Weights of a small transformer language model: untied embeddings, a variant of Muon for these matrices.
Each number is 128 + 24 x the weight over its row's rms, rounded and kept within 0 to 255. Layers, rows and columns count from 0. Numbers have three digits each. The size before them is the row's rms in percent of the matrix's.

# layer 6 MLP gate, 3584x448, rms 0.138, rows 795-931, columns 320-351
105:122143151093098130149115137166100153093089101102101139123099072127131149119146120128131188148134
102:145163084147077120114110120141094133096128110083119117170145155127118125111137155154162096158135
103:109120116139109120131151149126152134155158109166146095167164122169096122130142121146148095145144
100:105108096122114138162164136152135146100131093128131118121160111116116124104159069125136128098161
100:132168139150088136129108141172114103095130088132141140094098121128142136099126137113121148104125
099:075145102141130097128095143111121141105101150115104117133104095120140146089141094153128128140099
097:148169117121067127100131148134155150118103125179121163085103158141086105155132157167147109097111
099:105109127155148136140154087110145118155102151081167095123117086167108159103137079151112101155128
098:129145092151122144153125113116123137130115113154136125132144094161147170068138124133159142157104
099:141133153073139153076142124116103109113145095121179110165117121092090083187154169133089155136103
097:151169115147123146086122150149106165127138132117124134111132142143131128151130126132067161113120
109:142151084119152093138153098089132125147111134122138127141126071110144119151145111121152128118130
100:114094156112124135113126126128144123124135087141127154142107152163125117155130110166127103096114
098:118119159145138073096123112127136145110119130100114157149110148161130122103097156105131145157084
099:126108137117149133128143148114134110161159119087157106079135115137095123125104139122174119148099
107:126150129145128154154140152086142130121088141131132135122108088111110131107109121121113128151158
100:097113141163094133122104140095070104145140115114128165124141116089113199108117132119107103145099
102:139124137122109090142121063150120073123110086178127115152176144179108150137130114145114159112152
096:137164156142094148109111133121089165103112108110108062116145108137103144188116124127177140111122
101:128140155113128151159174105172134117088137174114125122126144155142144101100137134129108129144162
097:098108130128105153141109130174106181132157142100111152114121132120154149123143133101148133128134
104:094113134158114131140117126118115092149134120092106109153113127126126135125102124133107117118105
095:128175165134127170135131129105126192108122124115136125121124132121084134102109159126144106133126
100:139125151113129146136176114130106125126112132138152106150171148129152159148130127156123124112155
103:142118137096082112108127120126099131132124118104112107155134192140114093136113100097136118123143
097:171062126161138155118111157156098159169111155081128152113130107130133123142157122166144137161117
101:129149136132161126104091144135102076143134103183113099138088157127142095158111084144150091129146
101:121080153098136092144173170152097162120149149148137167169047135120127129145121120090118160119137
099:067163139156089110123110108134137169119117133131163131118116136104164151090148148119114137113116
102:115106142159144139115129128142139109105132123139147111132040131124137084128075135167106132103157
101:123148174150114105170129084144124142119158135101128131125112083107089112119102112101131110114146
098:123124098166132127114144107146126126118135114136119177149105134126117147107088132169141108122140
104:136133125121144115146150150111108101142142151128095116094131134133093092117141126128112166143076
097:152150158128110154105125113134162106114128148122111134133148134160105114124133132086135155126137
098:104140125178125123126108111126103109105106069133134139081146121110134111178083095127122134110113
097:105132079144083105127133160142126135130153109123112122105130143154105176116172127099139127132127
100:132135133132113110152122144104179144085109144089145147114154115057124129148161097127135105118138
097:164128105138151123135128144125146174131101090132090137087142149136130144109107121119193146140167
096:127188130146129139096155118139118116164160113112127143142122157113083119110129125153101149123160
101:146142133104156177094183142146148126167143106120121107126136132117147110098110146101140147125179
098:146121127120143153103146108152111145127138143140160105085118185114167154127111150127070108150126
098:148155126135105134118133158118122130102122133085158162149094109079154093099087154168071128117132
101:124116167112086134101123162195087125140136141111144115120155106119112117118118118129132159145107
098:182125107136083112104088141126131148166124127094164126129120107151091153161097145151129141173099
109:142102102163157133093167136098122114128100156132097088132140112151106105131094153131156142151123
109:133146087132141125136108136139137131099115115125160119139149094177144141093111120139181122104082
098:112114124136117101098104180105140124118142092139156131157171110125089099123102100148134153092202
098:083139164117141156118111118137133142147133094164159098101110137111132117128138115135112122154146
102:145094118150124092105103155156112119083157126180095153095135154150102096142115128095130179123108
095:113164128127116111122108164108167116143165113126141107078121099142129125111120152143119130132121
097:142144131133144133129115163181151126096121160115142131174107130121114081106077111130121104087124
097:116161151108154150141081118132114122128109163083134148128152139125149110122129112116120171137155
106:154151106116152076073119128113107148108165164107115148137152078104132114143136146087129157131090
104:075079138165152071132164152116099123132150116146153117113095175162090095128124120115133140085115
100:152109118143107163131131145135091143107110158095073124171107085113162163148132109103100144101145
101:104114212151107123129089160164116129130124121118104121146140128122121125089098114159086125132123
098:124155138119121127100179147152123107147140120144128146074130146171098103108125100146120148131116
098:113118153073114165115121173151132144148119134143117119148126105164149145117138117117131142177134
099:141113119153110120120127140078133113143136134110127143087130102120119087159150150121101137160102
098:113096101109155124134130133174149110170135115143126115070148135140127125100142113128139146142138
102:126135077104136106120119102116105115130136131131110103093120141121149160098147153114088162139135
095:072173119112135132178125144114138061166140172134101119125117157142130120112146179109130118059127
103:137120152108119114103118100118158121143200121142102122150112149120095128081155162115153094117174
104:173150113084083091091111176129073142168137122113121148164121157113077148130093113177154150128116
102:131107141176121134142127082110126132124131123165158106181123127078160123084102151142125127118142
100:142067150173125105115142121179109137125119085097104090094158156100117110118160105094139124149136
102:117132159110126114169122151089126149102160133118140145190105122077125143162123111153120168143128
097:104138131152157166130106139160141098108109130104168172127100092135165108140139127111111133166145
097:139139164130091158128152152158110109152104134140143164113119130085146118150141134138138131146117
101:113111108112091148154041113124113161090123106134156083096110151139122141074116139097131094116132
099:127119133119153144149140119101109157133129145109130143136143093138164123082151119115132121089152
098:110095099161094075101138120137099153136124135131151156188159126150178097141108126117176129162123
098:130135090133090133145128136108116149139145131132096130128137154135098117125184132135106108151123
101:105115143128145128145134131160144128112102155135159156141109138119139107112176141164144139130128
107:162143133097163102099098110134089109145156137113109122149168090121127114085119128134135129122112
100:123133121154116138118124134125148172120114129089134115115150127095085141108097144094181128144096
103:131132161167147133102144103133139148094167118153139104146109124070120127110134133175134127130115
103:152096140125112097146151119101129107109158116148116142127131170107121160129133111149131124109172
101:173152152122127116091142083115120109115132150148059118119141107127111125150159147129092150106130
104:085147128116165095137140148142084148095173133174129130116149143114137065109125101127147100105129
100:104109108117164107130116103135100168120147179104108143142143066095104139159092144142113139160129
101:122079141170095139052112168135100120151115138102148122127136155119179135085109111137118099138117
101:104148130170107146175146067154061163161152137126138125140122109127072111119112132106124080152156
099:123151171109107104105161161129141101100099112106120114115114158133092115116108075101105146162107
098:176116105145181120157178148124118144154146113107104139124102138126110108141110133118103160133144
107:137159098100133138132120084082135077147110110144139139169085153097086119126140093077131165129125
101:134142126120098131122147174117117140145180142136124133122152090173104103121135124094098128138120
099:129107087118128153118170137109128140131127102149049141134128129111133140128066147131087157151118
103:110127150101106076109120112150164112165157146137103134141139110120119162154126135137101142121075
098:140122124128115138144104131114056124132074100132096139155127123161159144089138132121134116099109
097:121141119110125143159171116118107118123119097117104127122104140162112161115105154095106126141126
100:136113146113090147130166115102128113167130142123136115098108129097138122097105105140126159142113
095:178109123198126169099116095127172170118090098131138141148148114109143102124144128155107131122124
096:095104138107105127149147145119114135130106154125116130112157112109074092174132112136146109162124
097:127173111136139117113135143093117160119161127164151169168136096136129112150145145107164162108132
102:119123108152122100110104143131087161098132141133123129143127116119126064126089172142153118137151
104:147114134132108144104152139121154144120122090117126155120133140110106145108121092159131121114108
098:143104114106128130120137112155136124129092121141143111140115117148146141132157127169124107109119
101:130088128126105165160168137125145116134109176116114145087114111094146089122151146103113146063087
100:132151178171106125107117148139103095104095128109139074151136181121161097127105120117132116122101
100:139117122105109135126137133164129140098085077105147141108164167154169125089136128189179149162143
097:108136105146140138124099199130116114157128152132140101109148149129119173123144114163093152110133
102:148155176127143113158125165134081128100157102132155113134110126133141081121133111109144092124098
101:106144145112146122071125127133133144167121162128151157107154099140184110133101080126103142122089
105:146078137106118141142119144088106145123151127114123147135124083131109105106145091099095121117136
102:114145116179147096126112135141171082153147160171138095174095111195139121103124117136138110101177
104:126110114092119120067127140156155129102072102092162118126136117114132101108084074127120150099097
097:140116153112139132121106139105081135105128127134130102131143121106147084117133138127138195186157
103:146131123127115092092115088123152119159121166115152164128108169145119115124147110120111113162158
101:141117138128117085118170148172124139109082079151130106152130148165139116110140111131134130165143
104:113123089122156112140114144138081097135109125131137138105151129107133122147152142113156150118111
103:068132117133147139119110119137152157118153115126091093121102102157132082129056096126111125105139
101:138144135113128083129102134121166160079103109104126116145164182111108124113103119156125101094139
098:126109095076074145181132126086125135146108120076123136144070149092075119126114138133125130125122
096:120100129116113103163140115124100125084116087108146143106119135149132115172124155109100112104102
101:100125135114146142139106124123111102120133111127104144053118104122160102079118131123124146049091
101:138136124098108141130109152148150131136114095133110130139110121157090176129082135136100108138140
103:174153148153122116102108142078139127128112164117133122137107115110125135196126111183157183149137
103:143129136159100144096123113133108097120118144136093168113170069188142122112101085092123154150100
107:122188126126110096103136119118133108091170127129118144114173128121126097150103111111136128104144
099:121154176121089107133142112132164121157118116094135088140177123159147186118082171144110115105157
097:142104115120108071152133170119072129144092112085123133148103161111077098112118086103153129159101
101:114102135156125144110144184093114112139126141100112102144118145152112106127124123121121101140140
105:126141095104116133095154124144142111103140087119114140132117122102129179121165150111108167125116
102:104097123158132124143118115098158131133145136120164122128090126128125120083126116147153158142112
101:127135138136108109170109123127108088102113161142124124126143131061111118094128134116137096076104
107:156143184096098131157135142101104079140107126115165120118113149136151144139113139112141138148131
094:086117155115136107126114086118107114107148142113189131157117153117115096135109091113160123153122
099:126120147171138096131108095121106141122108132128116110150136161123080124094090092152174075160146
093:126157145156153132127140157147106137123134116135156083122122144106125149122087077164108117125127
100:101119105138143131185112126147134118136117154116116181136138123149122142109127158179150152146095
103:152101126071117167139115145135117110129136120155093107137148094163138154136165127177081143108141
102:120133169140139106177138120125140086123135154090092143139156160125095115105089148166091131070125
097:143155115076139132080107145132144154153108111093117158136138122098123142139150121127107108080108
100:154142137154152139129116152127146128161089104136137129150148124133126124117132099140102091111148
093:140147158151133110132122135124133143127171177141190125177150117109122112109147125155119098164161
100:132158163108160068115157159132115139136092130140086152101115098107110087089131125166165107136150
# layer 6 MLP up, 3584x448, rms 0.138, rows 795-931, columns 320-351
114:117110157138131126165150125146126072129145122082122152097157146148171121145153141114103095150141
107:167154144135147200191133141112144154137101165105140079111153092156128174150123094142149115183136
101:145135143123133110149146195146102130120107139145165090144121099153121163074116122127145127162100
101:093148089128101123150166156135192126140093148136122132097130123135140128111166131118119149126160
098:166103089126117134157108187124132156122115134115135121154135102151152148136115174145093156096143
097:139134120079142123136121157130136131151145084126107107087104164151113151116136150117116100134131
096:138118099108167117142119104125113134121106081110150148120115112113149135147139142094150135127172
096:116136111136127150133109138111063153186132115098118170098097158116114123151106148145128115119135
100:124103153113099147116118084126144154188147100133102150132142151110090098117146127111113126124095
101:109129112104109091093159146096125168162115159111113120124106136133161148133155123124142120163134
100:123168082156120158128169089120146152155147156140157137140108141158128146133127128113120139109129
093:097171110150141121109127103116133140142115144136107127124157108146147104159148119123163120150126
093:089139154146120119135088127137119136141131123108095112095100101125096126164170149095140127159144
098:133136121128126112100043123149158116139114103118138146109148119122098148131137125077141149134141
106:096140153130130095105154118121165137140124103140084162147141147150148105128141113136161119132125
107:126122144084097103146167121187070124113111119120139139101107125112163125148148147149156114158112
097:164093146095158124132109100162108136127142136113116099115156133130132076057148108149088132122114
104:114145141078144084136156152159123121138117175141110083103158158150118122127102145132126125111150
098:136145118138186087147151105139087129069149140166114105139108122122118140141116127159102161073115
099:094166128155160121050089083117109143123125174132117131159136134113152160132100129133163104160124
101:137161135164136131131114155141112141099114146119163118100144146132134148134096106110117153130092
106:134122180138159108113122122143112159128146157115137099170108114120102121153132124152109110127139
100:099136126164159158141129106130112088133100088142133177114122141142138117094153155119114137110167
099:119162150143138136124107141126153130145143150147126104128128120140136132136141096178117143113132
104:145120095133125092102113124146116093093120115097152139106092100130153147142121086093185121186142
099:159109116155096162113146153102132117134130072141133159130147150134080135116153108147101104137077
098:103128151091133133136127064120150148137128131100091139117112137123121173122149130101151124109115
103:153134126151085157151114136118104124112126127147119146164127125135127153109123164122149160135173
099:155125109154156095100173141106128158124125108139147111084158131132127129142097155170158116089176
099:075140122166173149127153136143108125116101158106105125121169118104100107124125117167117148135155
101:107176134155147128098089108143139165129176133121142087126117136103150137129128101127149085150125
101:122143097109119142136133132126157102164093136136101147112070106054130116123109096155117124123133
104:112101130109065128139131138149138139130121145158152173131103068157093103095124154096135131150103
097:151111112116158116135123090132112148122112128122123108123135114095147124134153176122154102112072
099:179132167145101153120099068098118155107120141162131120119163149126133118084118130152156094141126
094:125147131159162115150126136191134082151111096145110098101134096106157107118144139103122152170126
101:120114101162124140120138117110120126130100176076128118116111122160140159151111116145133102138126
095:121154119134147110096162156098118119116167145123133113105122129105125142144103121124116105129122
096:133120123128107101126157148121110161136098141162090098143151122152129120089111133120108132128169
104:115124131114123135150099107154124095115078155150120132131130128117131086140135088132126125158140
100:097132147140153108140120115153159117145117100141107152170129114064149160121129112114108146106179
099:070113176096114083158113110131135131106117138094111100127105132164124093153121109115123110119102
099:152135145157179080112163124129163140131129164128098132063100126139155149131150154157133096087159
099:129152139101112149150071115167140136142122124115055128135096130133150145124108106151085167096147
112:156118121140110112141083120136130078155149131119163109108185129121112124120111119138086094131111
103:140098116153098124115147106116127128130132105099167137134150096123128090114129115133154154114159
100:153101150135129121082171111139103158107146145126161162143116145157130117121128106121124088107073
095:090135157157134127110112176100152148165114126186128101106087164114155171132126096136108109118108
100:083205133137157112099140139100135145152109160137076095106114085161078122045110129142135152138108
103:167114083139127134119093116171133129112146162118146174126159118132128150126173144147154148118091
101:106095145133086097107116127133128132099133139151124099157109127165128133117108140107147123121126
100:101090157111154117105051156130134128139145131136096112127102133101138093093135105087138123130127
104:115121131158110125125112091118130100121111120107151120086123143139125102117113148150094129154152
098:124109161117204133154107187094094134130128142149142125155124124125114141150139129082109124122131
108:130134147177117091150135149098135141153098079144113102124118076131114101169125162146125107154161
102:097072095156154154119106129130137103129116107175102090154154162129097107127100087140100110160161
103:131118127134115120161124110120144135082106150109063112142147124123079122159101151139117091119124
098:152119091166119103121127179107108115111128181126147136135126118121162153158133088150121126114131
096:115142104169144087094143139100121152135116114116098073127090160114158099152124124114119133101144
096:145129130157160129123090121130171100134144166154085077157098145127085107141128097127126123107146
105:077116083114117150153113134139134100122145121130121129106105129160084143100117158158118123096123
092:109118126136123101097114165100144135138134157109113120147107118101149198114085155162127129139133
098:145176121115116106108116130128154097123149172155147150105171089099083149092121139210137109116156
104:135059120089140098139118144103116156133154159143148143155122143147171113145141108149144107117152
102:125161113090118160076105122133132100136095122091126092136112164129154113103164148092106144101135
101:124153107133076167083114185163107130140115159113141140121107090115104093147113153122083085179123
098:125148122126146153155149129180125123118176081106134115120098094116113098165116136130115146137167
100:136120134142118138097102101133123156103095144145140159144117142143120141147121160109143099153154
098:122176160128135145140102146135136186195117113162166147157144183139109144137132131115140106188151
098:114132086112071129134108140096183139159154116142157144120116140148136144140132119105142129123189
097:114140120153117134122108168149125108110128115168127138123068137129136095126128188144113108140154
098:142125112103133088109141128085146125096096105135121146159101141126113135131134112131124156122151
099:076141115102175133133107127152144139145136177102172160128124123129118134079127117143108164142121
097:154154135119119099101113126083094114151074176154081177130125129116088130114123151128128089127117
107:131115122146104131123172144095141132111129158103104107165090173117131147135101123128106153111114
098:095117106117101132106113168137141113106126127096138101123095131114118101134100134109144167130093
103:151120132149150109104147128128133122131103129158144113123120161134115124149136142142098140149121
102:127103131105171158069148123122153138097175167118150096131139132153153116138101110138098173094151
099:101178127075134143153137124119165120115072120146120101154122065147164104084163111120135123133100
101:113102119106137142092103187130147145133117064130118131134135088146112146131136152147110103121147
100:093100112135141130118145115109128166134114149126138119134110122073172108157080113106094143115146
101:121107192123154134086148148176124133127125135148130086153141146115154138103117161121140115147101
101:153102082101144137151126143121173128158160126151103137128147151115098154117092116111146114084120
098:159133080147121145151133102152120170141140069142110134151053129137102118136162137099136158127148
101:135112116149129153124111087163146173145057075141122137134134159132087117084128124091098120127115
108:153115101124129093131113111111113138167144124147121081184127130137082101078148129138151154195102
100:108113129129138109170078142078163137107139120113118149134165121106149153109091149099160164088080
099:178140115089096109109163124105102093103116109060114151132152116114079134137096166085101098154143
097:121131150137122108114119126179133090121141178107134122120147128126172130144110122099105160101091
095:101109189135178161089112108130171135164120104114180138088154181113098119135135091149100119139155
096:138145121101169181122159128117111127129160155123105109126145160120107135103124115135173107122113
103:124147130075107092155150116179120137094140101193109196110140147147117141092145112121119165084147
095:142158195091105136124143091111175122094137098161130115144101126117119084102125110106133120078102
094:151145163135124129140082160145169131112124119125134119109157113116143095141143123164110128138110
096:117118131127121157162104093101137112139105136135107160127129091102147149097108152123120141132121
099:101070089154131160138109130156091162133089128131099086124123147113183116139078139102122101118158
103:103111103145157103132124139090118099159129145128107132071102109135125110096111189137144169172071
100:175108120126156090103117152131097134087113089095128107103147093124164103087095086153097147129122
102:117140092145127135139144125127110134134113140175130123155059077129159114100141151140115095129091
102:180108111095107092116151155117140132146121166115121107068132143101099138089113112153135118113141
098:128166134114132078142164210106096119117117181127112151113146105150153128170107128125173120151143
099:147108174143104073136119095154112148074127074123121121133153124145114119129165138096121133120126
099:139087126118128204124149128128122101127136127120154156120131149076142136141148135154103151177111
101:090106158127125093114132144119124171143164089110127124091129123129126145126176119132157146087139
105:149100138127137128135111098104127107112118140113153131135100111141121089109153118103096136132117
101:094104115124119135103100117105105159118133109124127123098173144152157143145146142147164112117100
104:118149119154141123157141143102118116101121155161104119115114124179147120150125140141146146115094
095:138108107185136149126139082120097117136144176113131098084146119119132155077103155103178111126112
106:148161140128126163161160138131164108103139137134111134158153139169128162123169109149100120108116
098:086101108181144155109158117132084169155091133126146150101172127171124159113117202155142117144113
102:134134083134129101129104112127182150133118150104119152125132158107115150095095132137151090131128
101:136141137147129067129142101134163083135116151128144117061090108114145081134101128101135165116131
099:104131124102127095170075118138133150069120118124163166107111129121099166093084166117147100106139
105:108117127135122128135117166150107138120122093116161082104051121143134136140139128128083142137104
095:156120124117106152127137147127161150144124153158115083114118136127124097133144139181094127130127
101:136149091144127161121180132094123147133128133195158153130126144113113091121137121104143097145142
101:088108107161137152095141139153101158114123120144137128141163113085169165169113129145112163136139
102:147159123161139145106111142123095156149147118148162147131130132144157137160103152137132125148115
106:101160112131124165144078132129149103141087113177081128127166169098121112134110092126144108162089
105:131145152118123074128147098093156152149115143154144129128100107157119125155132084132094138176121
098:150116076063141145113121157120161186151112143121105134127100113149094133135128151111108086159147
096:125150105121107171104120155126143140146102131102144119109184112111141133102134145115132108162192
101:129116112166115150091158163060084182105124109126142088142084117170138108149133150094147163184127
105:169134093102140132127107132117094176180120142123118119145128103117116123106146155112138112126128
102:153151137104133105141119116094107122184094132087151135136179134135140161131112118157140161176135
097:109167112127173131115103130131120085132129158103126060123135093140138120128138162112122143164108
109:113148124105077117131139151145091140112119135138101136171157153120146156119118141119131111159147
096:112133116138110134118089135115131083122123132171154143106133110116115147126159108130081157151127
101:102119158178165142142091070118125105143095111098121119100127116140111125112152146138131125119132
094:169083100123137143147071147112078110126108083099120155117123189126110137149121117115158108150122
097:105120114178116123131106126147145109122110125113115136146141134140141143164125110171116141097137
101:085111110125140082071161151135127130108102147114130105118126107124129152122121137116178128118145
099:113119082115132166112146112163139129147120109115143111139072104108174141135130127149135150129114
095:085116184126126094142150166097137080106112121136088140125141104092142142129143123132118126133112
098:121106114110091152151115138078157158132075144124112150082088145098163131096095117115134119133112
092:093147101148130113097101131139106137131115161110124136109159103139122121161155104124134099106134
101:170127129125129116106106125148117154120082111142093137118133158135137121100115072100125125134138
# layer 6 MLP down (transposed), 3584x448, rms 0.139, rows 795-931, columns 320-351
113:134083156158138138115123105150126113131142109128113125103134122128124136122123171099129105172107
105:134152111118072169142135137162143138174137141155108092130098125131133086107164133131122127169111
101:115140142123145137141113127144143115149106113149090114110165065141116103126111137101093163096116
098:151123147097148113129126167111128125157127158106168073125103111134160160147136154096122106125109
100:147073105144126090153101131129105140101152108106132137112159103156136141168129164123196110081119
097:116074159137126165138121134144102128138109130106115151110116098128127149109132123119098101114110
098:126137140139129102158130092095126151138110124101130185103113143122137100140142114113120118134137
096:135103103117147105123097144096107139159148098112133132135125153184155095114095114116178123110152
100:136117146105111122129126052146099119119118085168115127123143131104156142130178153141087142129099
100:112120099142110152148143147137141072138152126113110106161099130134155151124131062122095153138091
098:152126109120133100139162165135142155146107119133166102075111145106091119140098129092152152126116
111:123098144149115128164149173164144131119151119143144163144097177117122102087094126118102119122102
097:138116099146092162140133116125109160129173113118121125115147135167124100134167140133145107164132
100:153140109119144154129153157142114123206124153121116138107128115130150106124138142165109079144136
097:170100138112145138160106118149093141159097115127132112115141168122138113108155139112123154134152
104:152124102118150121137132092159102119105077090132146084165131120117154137147101126171113117156134
097:160146159118139144160123145151114141104105126136112131118133160126125096106082109126163134137127
106:112126125156148106132151130123098167116112146111133152123129098116091131135144121141128136089163
097:107133163132102110138075100112154138141124126118104123077120127124130141120130137173092132177145
102:097099104083150160128138079113134137101124148137149084154094129135140086118116139135145141096107
099:129149107179140114114081149161106123157126105118133128141101143131137164141118153120113143133132
104:095128156168099098159152130166102137139121179134108138172117140124157107120163103146079134132148
101:103138080105133130104138121096143117168168135151112149142137137130109112133098070131105102164137
097:160141153096115118125144177096137108180142151123120149130141119139125064130149108142067126124135
103:148132114112104146111129149150104121128115117060158121126139125095147126112135151092133143128104
100:124130148125128125109157131158122132138140108189093152108137123115148135129132138120132123190175
097:130108119129100118140105114159114132161139092143132150136130106151121128123128142138174105082135
104:094138091109095161078119108155143092118134084131158104128106145146113141122121104129151144139142
099:110135146125125151140111145143154110121154127151095149147139110108115117157098066176121138138190
101:098172054135133136140141134125093106078120154116166120173121078143105106106142105158111122142105
102:125147156153133162120161129115118194144155149156146104167104109124162125099105122168120115176134
100:149101106138164150125160155116099161148093103113114119130089153128133104111122149153123079129095
104:095094131107108117120124102146076122138169155110151139132123148138117135114126148132084163131141
098:130168105176132135147127102118110150148128101127131155160105129134102080111118141124156116074106
099:142139148104128163085127176185144141140167128121131160162107125137136163144115128170099093145144
098:125102143107118101093173098081123113142033145133146118106147128149134172125138148132105108108109
097:133123123155125136105122169152096107110095153110094169102139139117096115110178172123106164133122
096:120130071120136156078070132105131145078182149140091150097145119135156145123147167113141138139131
096:161114102113145134103126143172131134133121138095144139126127142138135139162151097109094117095161
102:099123177112113128099123081167141136166107125148120117189093112087147097127118128083090153160146
100:113149131136151147139120074156139141149140138140089133110093134149140113124090127134130087099098
102:112168113118092108107085130116099096135120151142144133101122161125125127158119116122124114111133
099:160132130094167099084191101098129130136087121138106111086128138184116153114117148156168136147119
098:140178144126121150122135144119122148112132124117165177091158090096113128119151100121154133130130
108:171135156152170162157153146140098153154168105077107117127094103156095130143155138179100109137186
103:122073136094149135117095103147102083152095141126161132094138106092084091123113121129164137114096
096:162156142099143162130101143080104148166146124163128103126056137096094151143138091114110083171076
097:119124176119120164089158180146134108140163058118112122111174127159148137152140126093118079109158
102:078165116119138145108187106163133148160134192109125168150141124118122166117096148166132141103141
103:095161102139142153184121116107110121169107162141090135127158111146137164112186115107109132149137
100:112152142151182120143132126109122081167155125133095148110146112128140119161122132124123117078145
104:126097154113162145123071080123136093142080152150092128123094118117117123164094099131135153116103
103:131096062163115162108129114127116094115111107081166140154128136129098171108085140163095121149114
101:151114126123137160116087123126137121107109147138127099099113113102126168135133132120112107120174
106:143155101112141122163177123105094110148098109108157123160141154138101114135140130135149122133122
101:156139140174175109121133121128145092102129085131109084143090130099117137132097075085089110109106
103:148149145135093083181109151141155161096118117112120155149130124109111101118145134086115124091121
097:139103137134118115120143115150091120105148128129115160159148105188136148150102186116092101137150
098:091129123126109135122115125126166098127147085127100098109105135152079122131142134107131108149118
098:108108185130099112150167104144111141122158124143105113100173137108110089118113126100146134155097
108:121145077120142137108125124159131128168121106153161143114130160117111111071105134150143125098099
094:184150095132125133130088132150095123131147077079155131106088080135130087120121143153116133146134
102:136125134144141126139123153146129135130117160108178102116109137080122123119144159102114157094079
105:154126112103117128151102144098104125154170154096142160188097130118090128124108167118108127134102
101:106148111139137144112153135095134093122141126149132124098150115115165137165094129155083131138155
100:177133175173150136141112107103096128117120153127143129126119133145161118147163123123097128148135
101:113124147158182140118110090111120126135115108107134147114088139150100123154134077098127090097136
098:138156098180167175121091097143117123124125163093161148138131116126121154140071140148116142158152
100:125180161146102144124147088122120148129147118123179113143110159146103167116132140133148129118119
102:123139133110125114120202171145138134106128106147145159132170172145156140187127126127156101130141
098:126123098152135117112114130122080146141133157170124149111119112095110124135137159114135134089106
097:115124091107140118118102137116127137085114063101088156133121158112140122159168127108114132114130
098:129161133143099124129089100078123114146102141145154150143160117111133133117130152166073149146112
095:107146121165111121122138137127068084126128099112141140112146154121130128112114164088143093147148
101:129114185133157144048129144148142117121118131129140130152167141101124134161113120154137154125130
097:153145118106158114149163119166104118135130127081129117118176129156161116174105093147133181142115
104:132119121134165133103119131136119142155105149096157147159114142107124151121111117126153123161132
103:171140129101153143137132139129136133098108151163148098092135132132109112149145113102151133100143
100:126119123196094150113136110134087118097123133119104159116116103100130196081148117171135120109114
099:135159122150096125135135094136124153132109097066166093143130073121130155129129125133144157113115
098:123123107098131148102127072127167147152144089111129122142112096115122094139100176078148120141151
103:144118130147097106127104146162138115102160136138109144143132124105131140099151119091104104129120
098:108125103120116193129111151116137120146114117122151144133143152136128154095095150178158126113090
100:107092120119149121145096108086185095139134100139125125138132146150110123123083158117140129074114
104:140140140116102183130156137112136150135129127089123118142108111128117151120126137104119088145151
113:128104184140089139158106084148128091101136098139146127152145107107136143127091153139110152142136
099:113101121151139148145130119114125190111141117139152130114166126123109130155135146161142132130110
098:148169122182155078137146121165129136099141140140162140154140133106185120145147154092150114132161
102:122153118112107139148164096130125153141109139162198167114112093139134109100138121158116119128154
099:132117119134139136106124128090117133180140092124121150105168108095113154133097130131196146127149
098:109098118150155148123120129125151163111121130132156099124156152135171144128122130175137128124100
102:156121110101150120110111096122130116088112097107130140113115163155125101149156147105095137180130
097:071138131138098162168106126143112111152118168144119145130110129119110162140096127154106146129147
097:125131118112111106171140124146066117120176150126120112109135146105124119161144135109155126106130
100:136106153107118113151101139133159148117098106130136146178133169111133144161147109146134178110185
102:109134141177145117138138113157134094146126120103182101129113191142152149115094141122121112150141
099:166153153121155171131140122130134149112127117164146125123089138125106175114138115110120142169188
103:098112086120135092127144164066084088144086160128105110133120165110100056162111083119075101136138
104:166117110082139094096109112169111116154146114139153119166090139157158127091150116128129098109125
104:148106094118131122163127179101169098122127136129103112067125138051121159127137176123131109131124
098:180136163126122084141143159088104154091126136108131089123121129102108096154127122144102119138123
100:145131127172134134151120134189100150098081138079163137160130098164126149128136119147109136105139
102:167145106103153122145147093124128164097140156114158122132170127160101097131092109145145115116148
102:142102143104114120117141084107124134151190137167064139130141102114129144124139122135135137052103
109:122153169107112163150103113085135119169105176115143075130133131126121116107086085142124156143117
100:123181109104086133148150116099108140146122153124114070136104136140134190115116141105089104146129
101:132156153117112136186153144131199137135110095105140118150050155140168116110094100083103154110164
096:141102150101174110129114121043098092081109152129114141139154149099096122125122076124125172153116
104:099142156143108148176101115141146103102163086145152135153134117136104155134155096103146144101114
099:105120155117118125158118104108118113090148151120165096130154131152085151160119175128125119088110
103:119125125119150093102120148109151124175150132141158201151135120160156172130083095121159117138120
101:142136079163123125128154094144148143146066128147143122132160155118167137082159123138102095138150
099:090122126088136133157144126118149117102179131157144125121112099166133184153124171124149139128151
105:102112109085102135119141159160132114151127091099150098107060119138120137116138147115077129127133
093:097138103116158143108135105143103124136149117125184111131095134139125138114103114125120086169101
104:122104090147142161145136119131132137100150173158164170166094113101087111145139163099124087155104
102:130161146130084087081114093137094140103150151102113136122151148087221130160114126142164133109139
103:113184165140105109122098147069134116089117110098114128112100150113138128166166094133132154155097
107:133087121098090120138158109124106115105107144119121163081078132119089117101129149180131134145143
107:131132158099145111137116145101149146188134156140116139135143161115160114162147119139140112139133
100:122102120112112134132159133099148112122163114136166116114137110152138145097109154098116121114101
098:085124100138142108145158131128163075149135118152121111138140117109188166089123141113148155128189
099:084155119126115099135132137124095168135148119178179145108177122110124114164080111114122117170126
105:123088140150110140140155140094105149141134128118123090118180119146127110121127107118176131139081
101:212118088117093144126141099127142147142101128164126134123136117159129122128134131167140116172133
097:135085155094137172139056071110113138136100197135151080114127128136091116108098114130130140131126
111:119158111130140127107127104115104133112133117138118125159137137137110113116097118096121158108128
097:171155113164110110135095132130167094139143153138168112136117114130110181132146076145139133100117
101:154153130114161143138111161101134135108158132165102128108124135126122157123142083141110142090181
091:177102134122135123176122132098159141136114127135098094137139172142118158149101140139156107162131
096:093086163147134080161148103151091098139093164097160106124148141117202149159126100127088121123131
097:163136145155146114127121150137171139145123108140095124104164131085116128116142146135129096137105
099:094111127126132151085154126149096139088108112118134139086106167164164131145119092114139116150146
096:135133113119161082166128126156093122123145172152152103124133183115104114113119123123074110125198
098:190127177148112103117145094195144161137140129105140129127072095115134100161166118135137139102160
094:095148125106088139098078119161126105117140134142123127104157100099100082112171098144124072124126
099:134124125162172070088121131146126123136146083128158090156130146138154102129136123053079140130131